config.yaml
num_hidden_layers: 14
hidden_size: 160
num_attention_heads: 2
num_key_value_heads: 2
head_dim: 64
intermediate_size: 640
vocab_size: 532
hidden_act: "silu"
norm: "layernorm"
norm_place: "pre"
norm_eps: 1e-05
positions: "learned"
qk_norm: true
attn_scale: 0.174
bias: "all"
tie_word_embeddings: true
parallel_block: false
init: "normal"
init_std_qkv: 0.0163
init_std_o: 0.00308
init_std_up: 0.0163
init_std_down: 0.00308
optimizer: "soap_variant"
learning_rate: 0.00638
lr_mult_qkv: 0.5
beta1: 0.95
beta2: 0.99
lr_head: 0.00507
max_grad_norm: 1.0
warmup_steps: 44
schedule: "wsd"
decay_fraction: 0.718
decay_shape: "linear"
final_lr_fraction: 0.1
batch_tokens: [32768, 65536, 131072, 262144]
max_seq_len: 768
doc_mask: true
train_tokens: 294700000
max_steps: 3296
dataset: "wikipedia_en"
Each number is 200 + 40 x the weight over its row's rms, rounded and kept within 0 to 999. Layers, rows and columns count from 0. The size before them is the row's rms in percent of the matrix's.

# down: layer 3 MLP down (transposed), 640x160, rms 0.106, rows 186-228, columns 80-159
# up: layer 3 MLP up, 640x160, rms 0.138, rows 187-228, columns 80-159
down186,103,170,233,133,216,205,206,166,239,164,167,157,158,171,155,154,188,246,202,245,202,240,178,285,161,163,205,178,194,166,210,214,157,174,134,163,258,242,211,162,210,158,178,172,261,278,186,208,260,242,236,255,199,187,172,230,212,265,214,212,174,251,221,180,178,220,218,213,276,183,252,260,175,178,187,253,161,198,168,223,158
up187,055,211,152,177,200,170,218,164,150,227,186,230,203,264,192,195,302,165,209,223,216,211,214,205,193,210,147,106,168,145,162,207,254,121,179,210,198,174,241,182,185,147,245,230,247,259,180,257,164,202,188,222,249,209,252,174,196,263,201,183,161,130,154,166,151,115,258,229,189,176,191,202,169,238,211,199,219,261,139,256,188
down187,080,201,238,119,267,202,144,199,138,155,250,168,190,274,182,237,142,155,197,117,234,184,264,186,221,232,162,217,189,161,252,162,194,238,238,222,139,231,228,190,200,238,179,197,201,219,223,206,213,223,145,215,220,195,248,222,180,188,176,235,203,269,235,273,170,201,186,104,221,221,225,240,135,211,182,202,210,197,274,165,174
up188,123,140,190,120,181,189,193,211,220,296,243,187,189,211,190,233,139,134,208,236,233,260,241,287,189,234,239,231,117,201,254,195,248,186,240,254,262,277,235,198,291,194,257,236,171,196,159,243,296,216,199,147,192,206,208,162,138,166,159,218,156,197,159,248,254,243,286,227,200,197,198,163,195,192,187,147,209,197,195,234,251
down188,103,288,285,303,177,229,227,197,189,151,138,234,218,154,177,175,220,272,206,169,160,129,166,142,217,144,165,149,242,250,178,149,225,225,181,171,152,151,137,246,153,247,129,168,228,226,253,185,142,145,184,255,162,213,168,220,289,259,181,163,228,227,182,212,264,214,150,195,231,200,189,261,192,254,266,261,221,205,225,205,154
up189,123,155,158,197,253,147,248,194,233,167,126,159,124,271,265,187,224,167,207,176,195,207,281,165,192,301,258,240,238,247,118,210,205,212,209,181,194,204,150,156,211,192,263,170,215,136,190,210,181,234,179,122,164,218,149,204,145,190,155,195,242,124,187,185,223,247,175,264,244,166,186,198,213,219,122,190,143,212,137,188,154
down189,093,203,251,198,192,227,175,219,163,253,302,244,278,157,187,224,199,233,233,185,152,221,151,215,202,151,210,191,143,209,221,189,191,170,210,209,194,184,244,251,154,232,153,247,163,279,210,198,242,188,257,256,199,151,205,243,265,200,238,234,190,271,207,177,150,190,186,161,256,150,226,202,166,232,265,159,266,110,241,197,223
up190,111,231,171,174,135,270,267,201,176,188,253,217,259,173,236,193,233,138,199,260,156,147,204,245,218,185,190,218,152,130,162,226,266,164,179,317,299,233,208,200,289,154,318,160,185,211,140,231,238,174,233,224,254,183,183,182,152,205,193,205,134,123,164,201,178,203,247,231,157,195,250,254,111,184,204,175,216,197,208,268,223
down190,100,214,228,260,253,179,126,194,204,168,229,189,182,215,181,214,123,170,186,193,272,250,177,176,193,216,216,214,187,218,244,194,186,161,213,142,138,228,131,218,178,193,136,246,215,236,247,222,196,163,166,173,128,309,197,240,185,238,146,237,239,192,197,113,273,157,212,160,238,201,164,127,179,227,161,237,196,203,208,87,250
up191,103,170,165,141,158,227,248,221,204,211,212,177,223,219,157,175,157,169,229,153,164,227,261,274,162,184,247,170,179,156,226,155,212,235,197,245,232,280,185,276,227,203,208,151,154,218,184,184,195,218,198,167,182,212,129,237,127,142,214,229,149,210,204,159,172,192,228,179,222,184,222,173,214,122,169,235,205,249,187,277,181
down191,105,250,186,175,160,227,277,190,207,227,190,229,201,154,224,157,312,129,207,134,208,215,221,212,245,267,197,143,209,197,165,185,166,181,207,158,204,107,160,197,265,207,185,214,158,177,118,175,211,157,277,274,166,221,160,256,201,239,240,243,226,270,193,223,294,168,180,220,194,213,206,140,235,169,235,225,155,200,228,189,176
up192,082,133,214,172,139,197,160,210,198,219,171,203,161,201,175,230,254,260,227,163,181,155,229,186,225,200,202,189,121,253,246,289,199,178,243,251,131,272,166,208,200,191,196,224,291,187,175,207,172,149,251,119,190,224,166,253,131,196,243,182,225,167,179,251,230,170,169,185,167,206,195,244,223,226,167,103,209,172,206,179,262
down192,090,277,201,256,200,148,244,221,102,221,245,226,200,218,234,211,197,208,177,221,235,272,112,267,202,121,179,218,237,155,147,60,232,177,214,158,201,153,200,229,164,163,187,281,170,199,208,199,182,236,149,221,211,179,184,232,245,176,150,227,179,291,215,212,225,191,231,198,193,240,165,212,204,131,258,158,149,166,210,233,146
up193,092,163,122,172,229,206,189,199,158,228,169,220,216,175,261,266,258,191,216,152,211,155,263,226,100,188,104,181,147,160,188,232,217,225,289,201,147,209,238,238,142,248,204,193,183,216,175,234,211,177,167,201,230,188,202,229,172,148,176,202,191,171,275,297,198,298,248,169,213,218,177,61,187,166,177,264,226,175,173,234,187
down193,095,164,281,225,236,140,153,104,178,181,158,224,259,267,163,168,308,151,162,213,223,166,273,192,195,245,229,156,224,231,179,195,174,83,207,220,171,221,181,240,148,135,232,217,228,150,238,246,120,177,182,205,171,126,253,182,207,252,228,189,162,188,254,250,181,179,190,192,297,207,241,261,134,184,219,241,228,280,168,231,161
up194,071,213,211,185,193,234,67,279,145,248,261,121,200,166,168,185,212,191,198,185,220,160,153,169,199,218,162,152,208,122,286,186,243,219,218,157,210,200,218,263,216,163,209,169,89,140,239,129,229,180,207,243,208,197,258,223,212,227,203,242,178,150,218,258,203,156,235,223,263,146,185,256,180,193,188,204,205,200,118,270,169
down194,080,243,157,188,224,180,273,168,237,260,168,229,258,268,222,217,209,267,139,155,239,194,196,156,230,172,235,219,222,286,144,211,245,244,206,198,173,183,192,149,179,236,268,262,200,151,156,261,162,175,257,181,214,211,164,183,248,110,136,157,270,199,199,155,242,163,234,169,164,250,208,232,172,180,195,122,183,199,250,155,214
up195,059,225,191,160,207,217,270,201,164,232,171,164,182,138,219,214,179,214,154,221,181,163,189,231,240,222,215,111,156,159,221,190,215,256,217,243,170,234,242,204,179,190,136,249,236,181,172,221,153,172,195,247,192,162,245,179,97,255,159,186,179,206,199,211,183,171,197,189,163,301,179,195,273,159,208,201,175,229,175,154,213
down195,071,179,157,166,167,252,224,177,152,163,192,248,240,234,169,191,104,160,224,242,170,150,224,202,172,217,267,229,246,240,178,211,282,171,244,253,240,181,162,204,249,172,255,209,89,165,228,257,205,258,227,189,210,233,164,216,238,122,184,209,218,222,169,258,250,159,182,216,252,253,195,233,186,264,176,193,209,189,215,208,268
up196,083,220,204,206,200,174,193,212,193,187,200,202,134,177,179,198,200,224,147,297,97,308,194,177,181,158,149,165,196,222,161,182,186,193,160,173,284,217,220,225,241,161,211,235,200,214,131,163,207,245,238,164,164,235,226,171,208,220,212,163,258,147,222,168,132,199,237,267,210,170,253,229,245,239,150,191,172,184,205,207,229
down196,094,193,295,158,133,145,205,184,237,217,155,237,169,171,232,154,124,207,190,189,182,131,174,183,218,198,228,197,196,219,208,245,214,196,146,242,191,202,158,189,136,255,206,172,174,151,171,214,248,198,165,218,253,133,190,226,277,162,182,237,160,238,155,231,204,217,178,133,172,182,168,255,258,119,220,191,239,152,165,198,248
up197,074,233,207,223,237,163,189,241,155,144,123,185,229,241,166,152,298,134,196,219,183,260,208,228,250,248,229,124,197,268,195,165,191,144,219,221,165,211,179,170,173,225,140,157,147,221,258,242,188,160,233,204,161,224,146,199,138,194,184,225,215,146,214,205,277,173,232,172,200,165,225,238,183,168,158,215,187,188,157,266,149
down197,098,238,141,283,186,112,230,239,179,216,210,158,220,243,158,199,95,224,173,209,202,146,226,114,137,227,206,183,181,218,218,174,165,251,275,251,253,173,236,143,178,199,209,237,239,255,100,189,134,254,176,205,208,265,182,163,213,142,230,189,131,168,244,228,164,181,227,226,190,267,180,198,220,212,203,155,219,211,238,201,179
up198,075,185,134,200,207,207,200,203,189,225,240,164,218,273,185,172,145,232,182,203,195,160,194,218,195,310,223,267,191,221,235,248,136,85,183,227,225,275,191,233,290,289,162,157,171,148,209,161,115,216,186,186,298,173,190,231,220,216,249,252,174,226,252,171,213,254,230,200,157,151,189,223,236,222,194,211,172,85,216,180,221
down198,100,219,143,226,241,250,182,205,233,143,185,234,166,240,117,265,106,223,194,254,271,174,243,180,179,154,219,250,186,241,242,131,200,200,234,131,242,228,186,204,222,242,224,208,212,214,237,176,188,284,168,228,198,244,260,265,234,166,184,162,226,228,219,212,203,253,214,167,196,189,179,182,212,160,183,206,136,114,257,214,207
up199,095,216,194,170,227,189,173,217,182,172,142,239,164,234,192,210,205,203,230,149,195,201,272,235,207,173,226,159,259,256,109,244,202,201,285,281,180,235,184,152,226,179,306,201,153,224,201,174,236,220,213,170,198,221,194,195,192,185,160,226,236,196,273,197,255,221,288,180,173,292,151,188,303,184,252,134,182,201,239,156,185
down199,106,151,208,173,199,221,230,197,243,247,184,226,156,232,223,220,239,183,218,160,185,282,224,213,214,214,108,124,213,198,216,246,172,193,177,248,168,258,209,203,239,270,184,238,255,240,289,207,198,200,247,220,231,177,168,195,137,280,211,188,214,213,178,198,255,252,209,183,214,170,248,142,231,209,190,226,249,194,215,229,157
up200,115,225,201,192,189,250,209,158,216,239,235,238,197,247,197,197,117,223,127,233,170,165,269,256,294,210,189,213,168,163,202,188,190,202,195,221,210,216,218,213,230,165,261,262,231,263,193,256,189,225,107,210,192,248,200,108,202,195,179,312,195,207,195,276,210,127,153,174,193,223,181,186,174,198,221,193,207,209,246,197,287
down200,113,169,275,155,209,154,207,216,136,157,177,163,245,190,192,193,208,144,237,88,164,189,217,221,180,204,138,182,162,177,171,153,192,186,168,168,175,205,156,187,261,97,226,156,140,184,199,188,234,124,212,192,147,203,168,190,169,156,192,177,234,234,249,172,205,200,167,248,244,186,195,236,202,157,250,271,196,167,193,229,168
up201,088,251,202,207,169,224,175,250,233,216,195,212,192,191,246,188,191,229,104,221,150,187,250,114,241,253,192,179,170,174,225,176,226,256,178,192,229,143,201,207,182,220,139,230,203,199,227,198,136,187,194,190,165,265,184,312,209,196,138,206,234,207,163,171,213,198,164,231,226,197,204,256,170,150,151,240,245,219,252,225,207
down201,081,214,194,213,202,184,260,104,221,236,120,187,232,248,179,164,228,150,274,163,247,198,199,232,180,200,212,231,151,185,252,194,222,159,208,219,169,306,199,213,187,247,260,149,222,247,211,198,206,215,249,263,220,144,200,129,194,188,207,189,130,248,214,168,217,157,164,225,204,237,196,183,211,208,258,197,200,200,196,163,212
up202,105,222,261,178,173,250,193,222,151,215,185,178,249,194,213,196,187,137,198,171,180,170,219,221,224,236,137,206,254,145,242,168,128,193,220,168,209,216,209,230,236,238,134,192,203,157,259,179,234,282,189,216,300,173,193,153,154,199,253,184,189,203,227,231,191,206,196,298,304,228,158,165,156,202,223,285,195,107,185,209,221
down202,109,165,208,252,156,205,148,245,207,155,154,254,183,204,188,169,179,255,200,196,168,308,173,248,208,108,281,196,196,225,180,172,219,212,251,201,228,243,93,199,136,171,155,288,165,180,252,137,191,181,235,252,178,171,273,232,238,121,243,167,268,182,173,147,242,148,167,291,176,204,201,199,257,220,225,133,247,244,261,248,195
up203,083,251,188,201,233,198,187,217,268,227,197,169,237,236,196,257,269,189,166,175,107,148,190,196,181,227,190,129,110,167,253,152,129,203,260,212,234,174,213,235,183,223,183,275,233,213,184,186,242,226,259,164,201,178,189,206,222,159,236,200,168,237,163,174,192,132,165,186,202,178,141,156,205,189,247,150,184,176,215,245,272
down203,087,185,167,298,238,197,131,230,161,161,236,216,191,169,187,157,183,187,164,215,199,206,185,217,217,166,212,224,256,186,211,241,136,189,212,140,175,241,153,228,163,193,150,182,191,210,192,194,176,180,242,127,192,151,203,189,113,166,204,229,228,130,168,312,224,205,197,190,161,204,200,292,215,178,213,273,193,192,246,168,176
up204,093,224,189,204,205,120,210,199,209,262,164,215,195,251,178,156,161,213,281,140,189,208,211,206,246,239,251,163,185,225,195,154,133,225,231,175,241,233,234,154,163,231,166,233,299,204,260,219,128,161,136,130,254,211,227,227,209,184,200,220,188,215,170,248,246,197,198,211,186,199,235,278,279,240,203,195,170,156,255,232,228
down204,106,178,181,256,215,229,231,126,281,112,241,198,167,282,246,216,171,209,111,193,196,192,125,249,187,257,186,260,196,194,182,289,200,199,236,156,211,202,204,173,219,193,257,269,188,228,169,213,173,190,237,270,206,203,218,163,216,176,210,196,224,170,183,189,214,168,227,182,201,155,155,85,113,150,188,170,205,235,207,193,238
up205,056,136,224,148,185,100,193,121,147,170,163,163,178,241,162,192,244,172,207,237,130,192,186,238,246,217,145,141,131,157,223,178,203,209,179,234,190,152,202,214,216,226,156,210,218,151,147,162,192,195,185,92,182,230,203,223,231,139,238,208,192,123,175,180,224,176,233,110,180,162,227,159,195,229,170,208,174,189,254,236,164
down205,085,185,197,283,203,197,136,182,152,201,225,205,203,225,175,215,194,226,171,212,204,211,294,197,232,209,190,117,183,226,228,223,226,242,122,206,187,147,216,194,226,212,208,219,266,168,142,177,195,191,154,214,247,258,168,270,248,135,173,211,169,155,136,193,206,151,278,162,259,251,183,204,221,210,176,220,182,213,252,219,178
up206,085,167,263,197,234,220,230,233,245,192,166,199,100,237,217,159,266,153,234,221,195,167,190,195,138,223,225,223,240,191,167,215,166,183,247,236,163,216,213,212,175,169,199,226,141,189,187,150,194,192,115,141,193,203,169,227,213,161,207,231,203,243,153,226,235,303,225,224,144,200,172,159,174,255,296,119,174,230,258,243,153
down206,082,235,243,246,221,195,194,168,169,206,221,224,300,177,180,226,180,210,230,155,196,205,260,233,218,162,187,117,210,195,211,170,252,187,144,193,231,229,236,187,185,202,212,159,264,264,211,201,243,249,245,253,241,182,230,199,184,183,184,191,169,184,246,171,162,95,196,226,296,155,229,249,262,162,95,253,234,189,218,137,223
up207,102,244,193,241,197,131,162,231,185,263,223,247,242,238,170,142,118,271,273,162,228,177,240,214,253,183,193,230,166,243,188,249,239,168,258,227,144,241,263,205,204,205,179,228,232,235,218,246,245,178,225,225,151,225,197,243,264,188,169,208,269,173,222,236,163,208,179,174,153,292,192,232,177,224,144,264,213,89,198,211,259
down207,105,198,170,248,238,150,178,236,116,268,219,177,207,194,156,280,235,195,141,198,241,180,182,153,209,199,174,111,244,223,204,179,172,111,212,280,191,257,220,217,168,196,168,209,265,220,148,188,217,123,204,265,181,206,181,192,201,238,143,204,130,209,201,188,147,260,172,272,228,158,219,199,275,160,196,201,200,141,204,117,146
up208,108,268,229,183,219,198,190,259,208,287,188,236,244,192,221,208,280,187,187,153,178,205,246,182,154,209,258,257,169,145,205,142,195,236,207,228,251,232,194,240,154,142,149,191,166,203,234,232,225,139,137,178,272,220,148,168,235,224,163,262,227,232,229,226,112,167,198,228,157,222,221,241,261,201,193,174,169,137,234,235,182
down208,104,138,185,194,168,190,254,258,204,171,215,109,230,232,170,203,175,198,174,260,235,233,184,248,246,197,191,176,291,227,179,183,153,143,145,181,146,160,215,236,194,260,220,207,173,230,121,157,130,256,293,163,169,191,226,184,110,188,218,149,213,237,212,175,233,171,139,153,217,225,251,161,170,203,213,163,262,311,193,160,184
up209,070,202,189,244,157,136,220,233,224,147,225,205,253,206,295,181,256,160,157,188,191,207,188,234,221,171,221,217,147,231,232,145,187,196,172,198,66,229,255,172,193,245,160,199,202,234,161,192,141,191,169,218,202,175,235,216,194,185,236,214,119,177,170,282,175,198,226,295,213,166,221,204,132,231,235,181,193,174,225,237,161
down209,085,186,198,214,287,274,150,164,124,237,209,118,189,203,153,201,169,235,202,241,169,203,161,114,201,219,187,136,217,182,168,286,228,185,190,218,288,221,175,188,223,139,247,216,166,209,188,247,187,273,262,209,248,220,165,174,212,123,197,188,227,203,172,173,200,208,191,148,230,190,164,211,270,199,183,191,226,186,189,199,152
up210,091,218,209,219,153,173,173,181,129,200,214,126,157,168,272,172,228,309,317,201,158,172,205,154,228,156,186,217,184,174,282,246,267,179,157,146,265,148,168,171,147,186,215,208,260,196,251,155,144,147,222,176,179,229,212,197,218,156,244,219,261,204,151,203,207,167,119,181,204,155,197,198,123,228,192,160,197,218,243,269,182
down210,100,212,264,231,157,224,197,227,138,187,237,236,168,167,203,119,215,181,195,230,128,182,155,291,156,224,226,185,184,153,173,128,219,181,216,208,203,244,179,165,195,269,162,266,163,138,229,158,226,208,125,192,257,187,191,196,252,256,205,200,193,133,105,198,161,184,190,199,160,226,190,220,198,193,141,175,192,173,194,186,222
up211,084,206,223,194,203,184,206,281,160,140,203,212,167,269,181,196,145,105,259,230,207,202,180,286,190,278,196,234,222,193,237,204,244,186,210,225,177,221,222,169,248,237,195,158,153,219,200,226,261,168,120,208,200,212,193,174,236,234,173,179,179,183,142,155,134,166,148,175,225,292,231,163,294,161,183,258,204,250,195,209,211
down211,089,224,189,166,190,146,237,226,224,229,169,194,210,182,131,140,188,173,131,164,243,208,226,232,209,158,174,174,166,202,84,279,127,98,178,137,184,158,221,179,192,164,179,176,203,205,241,209,184,147,185,241,174,207,204,160,201,242,135,219,216,225,315,148,210,251,202,202,116,188,99,247,182,129,249,170,202,154,198,195,240
up212,094,176,201,179,251,230,128,248,154,281,181,183,229,156,198,236,216,194,233,207,181,227,193,158,249,201,140,132,189,177,89,144,234,179,183,221,134,168,183,211,219,165,258,220,219,198,122,140,205,177,233,189,130,208,191,158,262,177,165,309,217,195,176,226,218,86,174,192,182,176,146,189,232,190,226,217,134,201,194,141,176
down212,104,243,178,199,171,116,251,200,231,188,265,231,233,193,146,183,189,127,190,181,165,207,185,203,160,207,222,283,264,268,229,236,186,261,251,238,178,220,230,199,230,241,195,172,262,223,220,251,260,236,138,169,243,171,207,228,207,224,207,179,163,272,172,184,204,180,213,282,158,165,165,205,265,274,182,235,194,227,199,209,185
up213,095,233,155,200,259,224,243,225,178,187,201,244,246,220,142,210,235,167,155,269,150,212,201,193,240,189,240,180,183,142,167,173,183,190,219,230,246,207,198,188,215,214,156,229,201,265,155,143,185,227,166,230,216,184,216,127,197,211,166,259,168,233,189,219,265,160,194,251,170,186,195,282,191,250,308,194,249,253,252,257,173
down213,099,204,169,158,272,166,211,197,222,277,171,227,248,162,228,260,213,262,156,222,172,243,193,241,213,97,120,204,260,186,191,271,270,254,272,184,192,208,213,176,153,218,222,131,225,169,140,208,244,145,160,209,142,242,278,180,159,182,117,156,237,205,207,182,207,215,145,247,207,165,161,188,145,174,251,274,140,215,218,177,182
up214,117,260,232,177,226,202,235,225,239,195,290,250,170,208,178,126,236,260,262,217,206,176,198,177,190,212,234,252,197,205,198,198,148,183,166,258,230,268,185,180,194,136,166,150,160,215,200,173,193,298,210,212,313,214,159,156,150,306,183,165,181,199,191,178,237,207,220,184,224,261,218,128,221,152,238,192,237,180,166,164,224
down214,107,226,218,180,231,215,181,171,181,165,260,172,269,190,205,217,245,188,156,218,158,287,181,152,210,214,188,210,207,130,195,154,236,231,193,249,132,122,240,160,121,213,211,158,199,133,146,191,296,162,209,217,203,201,200,236,196,212,233,246,197,247,243,252,224,162,166,259,214,166,245,237,272,204,149,248,235,241,242,197,205
up215,092,170,205,180,167,174,195,159,224,244,195,145,232,197,218,260,223,213,254,220,208,223,222,195,234,181,210,139,231,210,247,140,158,139,223,195,255,186,182,161,208,173,207,134,271,257,193,151,205,218,249,155,201,195,143,190,252,278,152,213,178,172,164,199,102,242,145,220,253,233,280,158,207,235,189,230,145,152,155,227,217
down215,099,167,206,162,251,182,209,152,176,131,243,178,178,243,204,202,197,296,227,218,209,158,175,243,232,169,220,212,175,238,268,200,180,148,177,123,194,212,217,143,192,224,195,161,199,219,92,257,236,166,278,121,220,176,182,288,192,249,152,182,231,200,220,308,225,167,195,226,146,123,192,234,258,162,141,235,181,173,269,211,164
up216,149,207,167,235,138,179,165,266,144,212,198,212,237,160,222,229,146,196,176,214,208,191,240,203,248,142,177,170,244,218,179,196,238,265,182,171,215,203,242,238,197,143,285,98,127,174,164,222,170,234,251,239,230,188,266,228,223,165,279,234,229,164,205,213,165,252,226,186,192,184,250,113,194,139,177,288,227,224,191,244,227
down216,129,200,149,269,180,191,139,253,160,156,264,195,203,242,133,237,165,230,150,176,192,174,203,176,228,159,209,170,261,211,154,221,140,248,189,162,210,200,213,211,116,160,244,140,146,143,168,226,147,228,244,184,186,141,250,196,230,149,239,232,239,228,182,213,205,256,235,147,156,205,188,108,206,156,204,137,260,237,231,219,229
up217,084,187,164,186,183,205,179,222,193,200,159,185,239,204,208,200,226,159,215,127,276,149,243,261,221,282,108,192,128,140,212,176,111,199,190,216,253,231,200,254,129,268,201,247,193,247,226,173,158,227,206,189,195,201,204,122,210,192,169,282,217,198,174,171,171,170,235,163,138,202,215,200,239,126,229,135,244,215,163,168,217
down217,098,189,202,174,231,267,174,155,149,216,219,213,192,244,216,216,230,232,190,184,162,247,230,230,146,217,273,162,242,220,209,195,194,219,149,247,193,229,209,155,272,181,211,212,195,165,249,220,246,226,215,276,184,214,157,269,144,230,222,184,194,191,199,331,205,201,235,223,271,231,192,254,175,181,197,260,192,162,205,212,213
up218,144,171,172,225,206,192,213,215,200,256,310,221,213,250,197,248,123,167,153,195,143,237,193,303,231,203,192,247,241,169,254,211,170,219,151,194,217,189,141,163,178,108,259,282,156,209,176,180,267,214,212,141,227,203,220,192,207,118,144,212,249,123,259,153,187,135,141,214,168,201,129,184,198,191,175,174,242,172,178,193,179
down218,123,270,159,268,179,184,195,211,244,177,211,177,253,232,283,235,201,166,172,198,208,183,126,197,207,140,184,236,223,192,217,182,245,215,234,196,121,189,181,129,199,175,189,305,183,221,192,240,204,239,165,172,152,257,196,257,226,188,204,203,197,193,188,128,145,180,130,190,98,126,175,179,212,211,203,113,284,193,200,193,206
up219,092,214,180,157,239,174,242,149,198,186,196,230,177,249,199,205,185,252,112,275,196,199,239,185,254,201,184,211,153,203,179,221,168,171,161,271,246,232,191,194,212,220,143,191,245,179,262,269,229,170,286,232,206,178,168,165,239,259,142,186,123,152,206,234,195,221,196,251,221,212,188,191,217,257,204,158,128,179,200,153,202
down219,088,204,209,293,183,222,225,261,223,244,244,145,240,208,193,176,220,199,201,163,243,228,159,248,150,144,230,207,207,183,196,179,240,247,238,85,216,188,200,157,203,204,241,237,123,212,182,159,159,255,77,166,201,184,207,224,175,131,257,239,235,246,215,171,182,188,214,129,173,243,234,227,191,142,201,228,198,152,224,241,118
up220,107,261,240,231,162,174,142,211,241,155,200,166,158,137,148,259,220,231,215,133,244,234,178,164,218,180,216,186,132,174,117,125,232,212,186,177,194,181,243,200,209,163,159,126,219,153,220,205,193,174,208,185,218,241,175,242,239,196,170,218,263,134,147,284,260,188,200,176,152,196,184,209,218,152,182,237,239,226,150,139,230
down220,100,192,148,137,198,176,194,215,234,211,219,181,218,214,247,137,243,198,164,282,218,161,198,182,217,222,225,229,203,193,224,211,215,183,206,183,172,182,199,239,155,273,181,266,199,142,212,156,251,174,201,183,213,207,252,201,204,227,185,199,203,166,293,89,219,210,161,278,285,247,219,187,204,263,190,193,154,233,244,209,202
up221,086,196,206,227,216,143,249,128,209,240,230,254,154,181,221,170,163,235,270,287,219,238,196,298,265,132,200,181,251,233,198,162,157,196,243,195,196,113,150,142,193,157,271,201,236,287,153,192,128,216,134,222,209,279,262,169,246,232,183,215,184,182,169,162,222,208,165,185,232,197,179,225,255,189,170,185,199,155,203,196,212
down221,101,229,197,226,217,145,176,198,213,186,196,191,171,187,303,254,210,246,177,225,277,273,192,231,236,152,211,230,167,155,225,186,234,191,235,174,218,148,204,142,142,158,184,211,220,294,228,147,118,222,174,199,283,163,255,209,198,174,149,281,178,156,206,214,199,161,177,202,208,215,146,232,167,157,188,183,171,180,213,196,137
up222,089,265,178,228,216,174,251,291,218,210,186,184,163,215,255,181,200,246,235,232,225,114,227,249,186,198,246,221,157,193,232,217,134,173,248,181,181,143,162,239,192,237,124,100,136,199,251,213,248,177,298,216,226,206,189,180,186,186,147,203,163,217,270,215,188,258,161,197,265,213,170,249,185,195,172,210,152,203,209,194,179
down222,084,189,223,200,130,229,193,162,209,182,250,269,262,201,160,201,164,178,203,194,194,280,179,154,203,192,206,155,194,184,143,155,277,178,189,227,204,252,207,115,205,207,292,297,244,132,159,144,170,262,121,224,183,167,147,235,232,188,205,156,218,194,154,191,215,190,180,197,182,206,241,119,164,171,240,187,222,219,179,155,180
up223,137,227,171,253,198,228,215,271,205,244,239,173,162,152,209,227,221,167,241,187,197,179,135,194,194,242,207,197,208,193,237,177,284,224,172,161,160,192,236,230,247,276,183,273,265,247,198,229,268,139,125,138,256,227,194,204,214,160,247,135,243,137,260,140,166,139,181,200,174,291,146,159,231,142,231,161,248,182,189,192,151
down223,114,260,200,194,136,200,181,247,257,207,205,210,232,160,215,231,139,171,231,175,224,172,149,188,204,248,224,136,226,234,181,169,278,200,255,163,186,183,220,144,250,217,190,206,208,235,233,227,234,157,188,170,204,236,162,142,249,131,275,127,276,117,228,163,217,158,177,144,196,261,115,143,173,128,209,220,189,195,237,221,250
up224,099,139,178,284,198,207,161,146,192,179,173,257,213,195,247,266,238,226,204,263,231,183,246,172,196,212,136,254,139,223,219,224,251,141,227,172,264,214,195,189,244,213,213,226,241,160,215,209,207,147,200,217,159,187,260,174,184,218,133,258,294,190,217,199,207,172,199,212,162,159,166,201,116,240,181,202,200,235,134,259,210
down224,098,277,247,220,154,221,169,229,214,178,186,196,252,263,202,178,180,191,230,209,187,174,184,239,147,239,210,162,206,157,142,136,161,251,189,157,173,197,254,203,226,192,157,142,151,234,205,193,228,175,246,233,228,178,204,245,196,277,173,203,196,252,128,242,180,200,261,226,209,180,255,236,222,239,173,225,198,195,222,183,110
up225,113,165,204,201,154,178,238,340,163,214,239,235,222,178,250,180,240,167,203,186,237,235,110,216,209,178,107,195,146,209,139,199,210,196,149,210,236,218,277,189,210,212,110,238,182,192,132,180,213,299,140,129,215,170,157,198,213,168,180,242,205,160,136,264,139,220,175,187,198,245,236,167,147,173,212,122,249,191,178,162,234
down225,108,231,222,159,209,267,224,156,310,220,208,179,190,187,163,212,204,245,182,256,211,249,235,209,224,252,286,224,213,216,285,250,172,148,232,271,169,237,133,221,183,171,241,161,228,184,259,261,202,151,243,283,200,261,208,224,195,207,185,151,165,255,293,162,257,178,169,231,223,149,156,250,204,259,275,295,200,230,197,198,212
up226,163,217,249,199,198,198,177,127,131,204,225,160,189,210,150,167,227,243,153,138,180,201,215,230,186,190,243,59,121,235,210,197,254,219,214,124,196,197,225,230,268,207,215,147,119,224,286,194,161,180,195,188,197,213,219,195,206,239,168,183,238,224,244,264,250,228,182,213,299,204,244,212,157,210,180,190,197,216,183,180,216
down226,143,165,183,149,150,154,188,145,173,218,125,229,206,198,190,158,200,216,231,130,106,130,225,257,151,165,170,141,162,290,167,166,216,196,177,223,203,210,208,217,273,204,177,189,82,189,301,190,145,150,191,112,219,139,233,180,148,198,176,151,239,189,218,231,244,206,202,220,272,259,218,183,126,229,215,192,231,154,202,169,229
up227,084,158,190,217,247,243,237,151,196,150,165,201,170,146,176,173,214,161,215,239,159,184,215,141,272,152,277,181,206,213,230,192,229,190,201,196,202,174,190,148,226,142,255,206,222,200,130,212,156,202,228,185,240,214,265,290,213,181,211,236,174,194,208,255,198,240,227,189,214,156,267,234,181,223,181,182,167,161,194,253,124
down227,098,135,167,170,225,231,152,217,187,214,194,232,141,164,174,188,116,237,198,212,179,257,256,172,242,201,184,205,180,196,193,191,304,185,158,216,194,222,206,146,250,215,241,165,250,195,241,194,178,225,213,203,178,308,212,200,157,130,172,198,189,188,227,199,236,215,224,188,200,219,149,187,170,179,204,235,147,105,234,241,190
up228,081,169,199,220,229,200,198,159,160,193,221,233,198,197,223,151,134,236,229,196,191,198,234,228,253,234,284,200,251,239,140,303,252,168,163,142,202,205,219,194,225,208,233,188,174,295,197,272,226,186,254,224,195,260,199,190,225,217,150,199,234,175,252,195,190,155,153,179,296,202,126,209,214,166,263,222,184,123,151,230,192
down228,083,244,184,270,235,194,188,157,229,136,198,116,204,278,161,188,202,215,211,212,277,276,164,159,166,198,165,212,163,250,168,124,175,197,254,246,155,220,218,265,200,203,221,189,176,102,213,109,187,156,169,254,175,188,109,225,213,211,242,198,155,216,217,276,197,213,178,242,148,201,221,203,207,248,147,166,178,129,270,192,144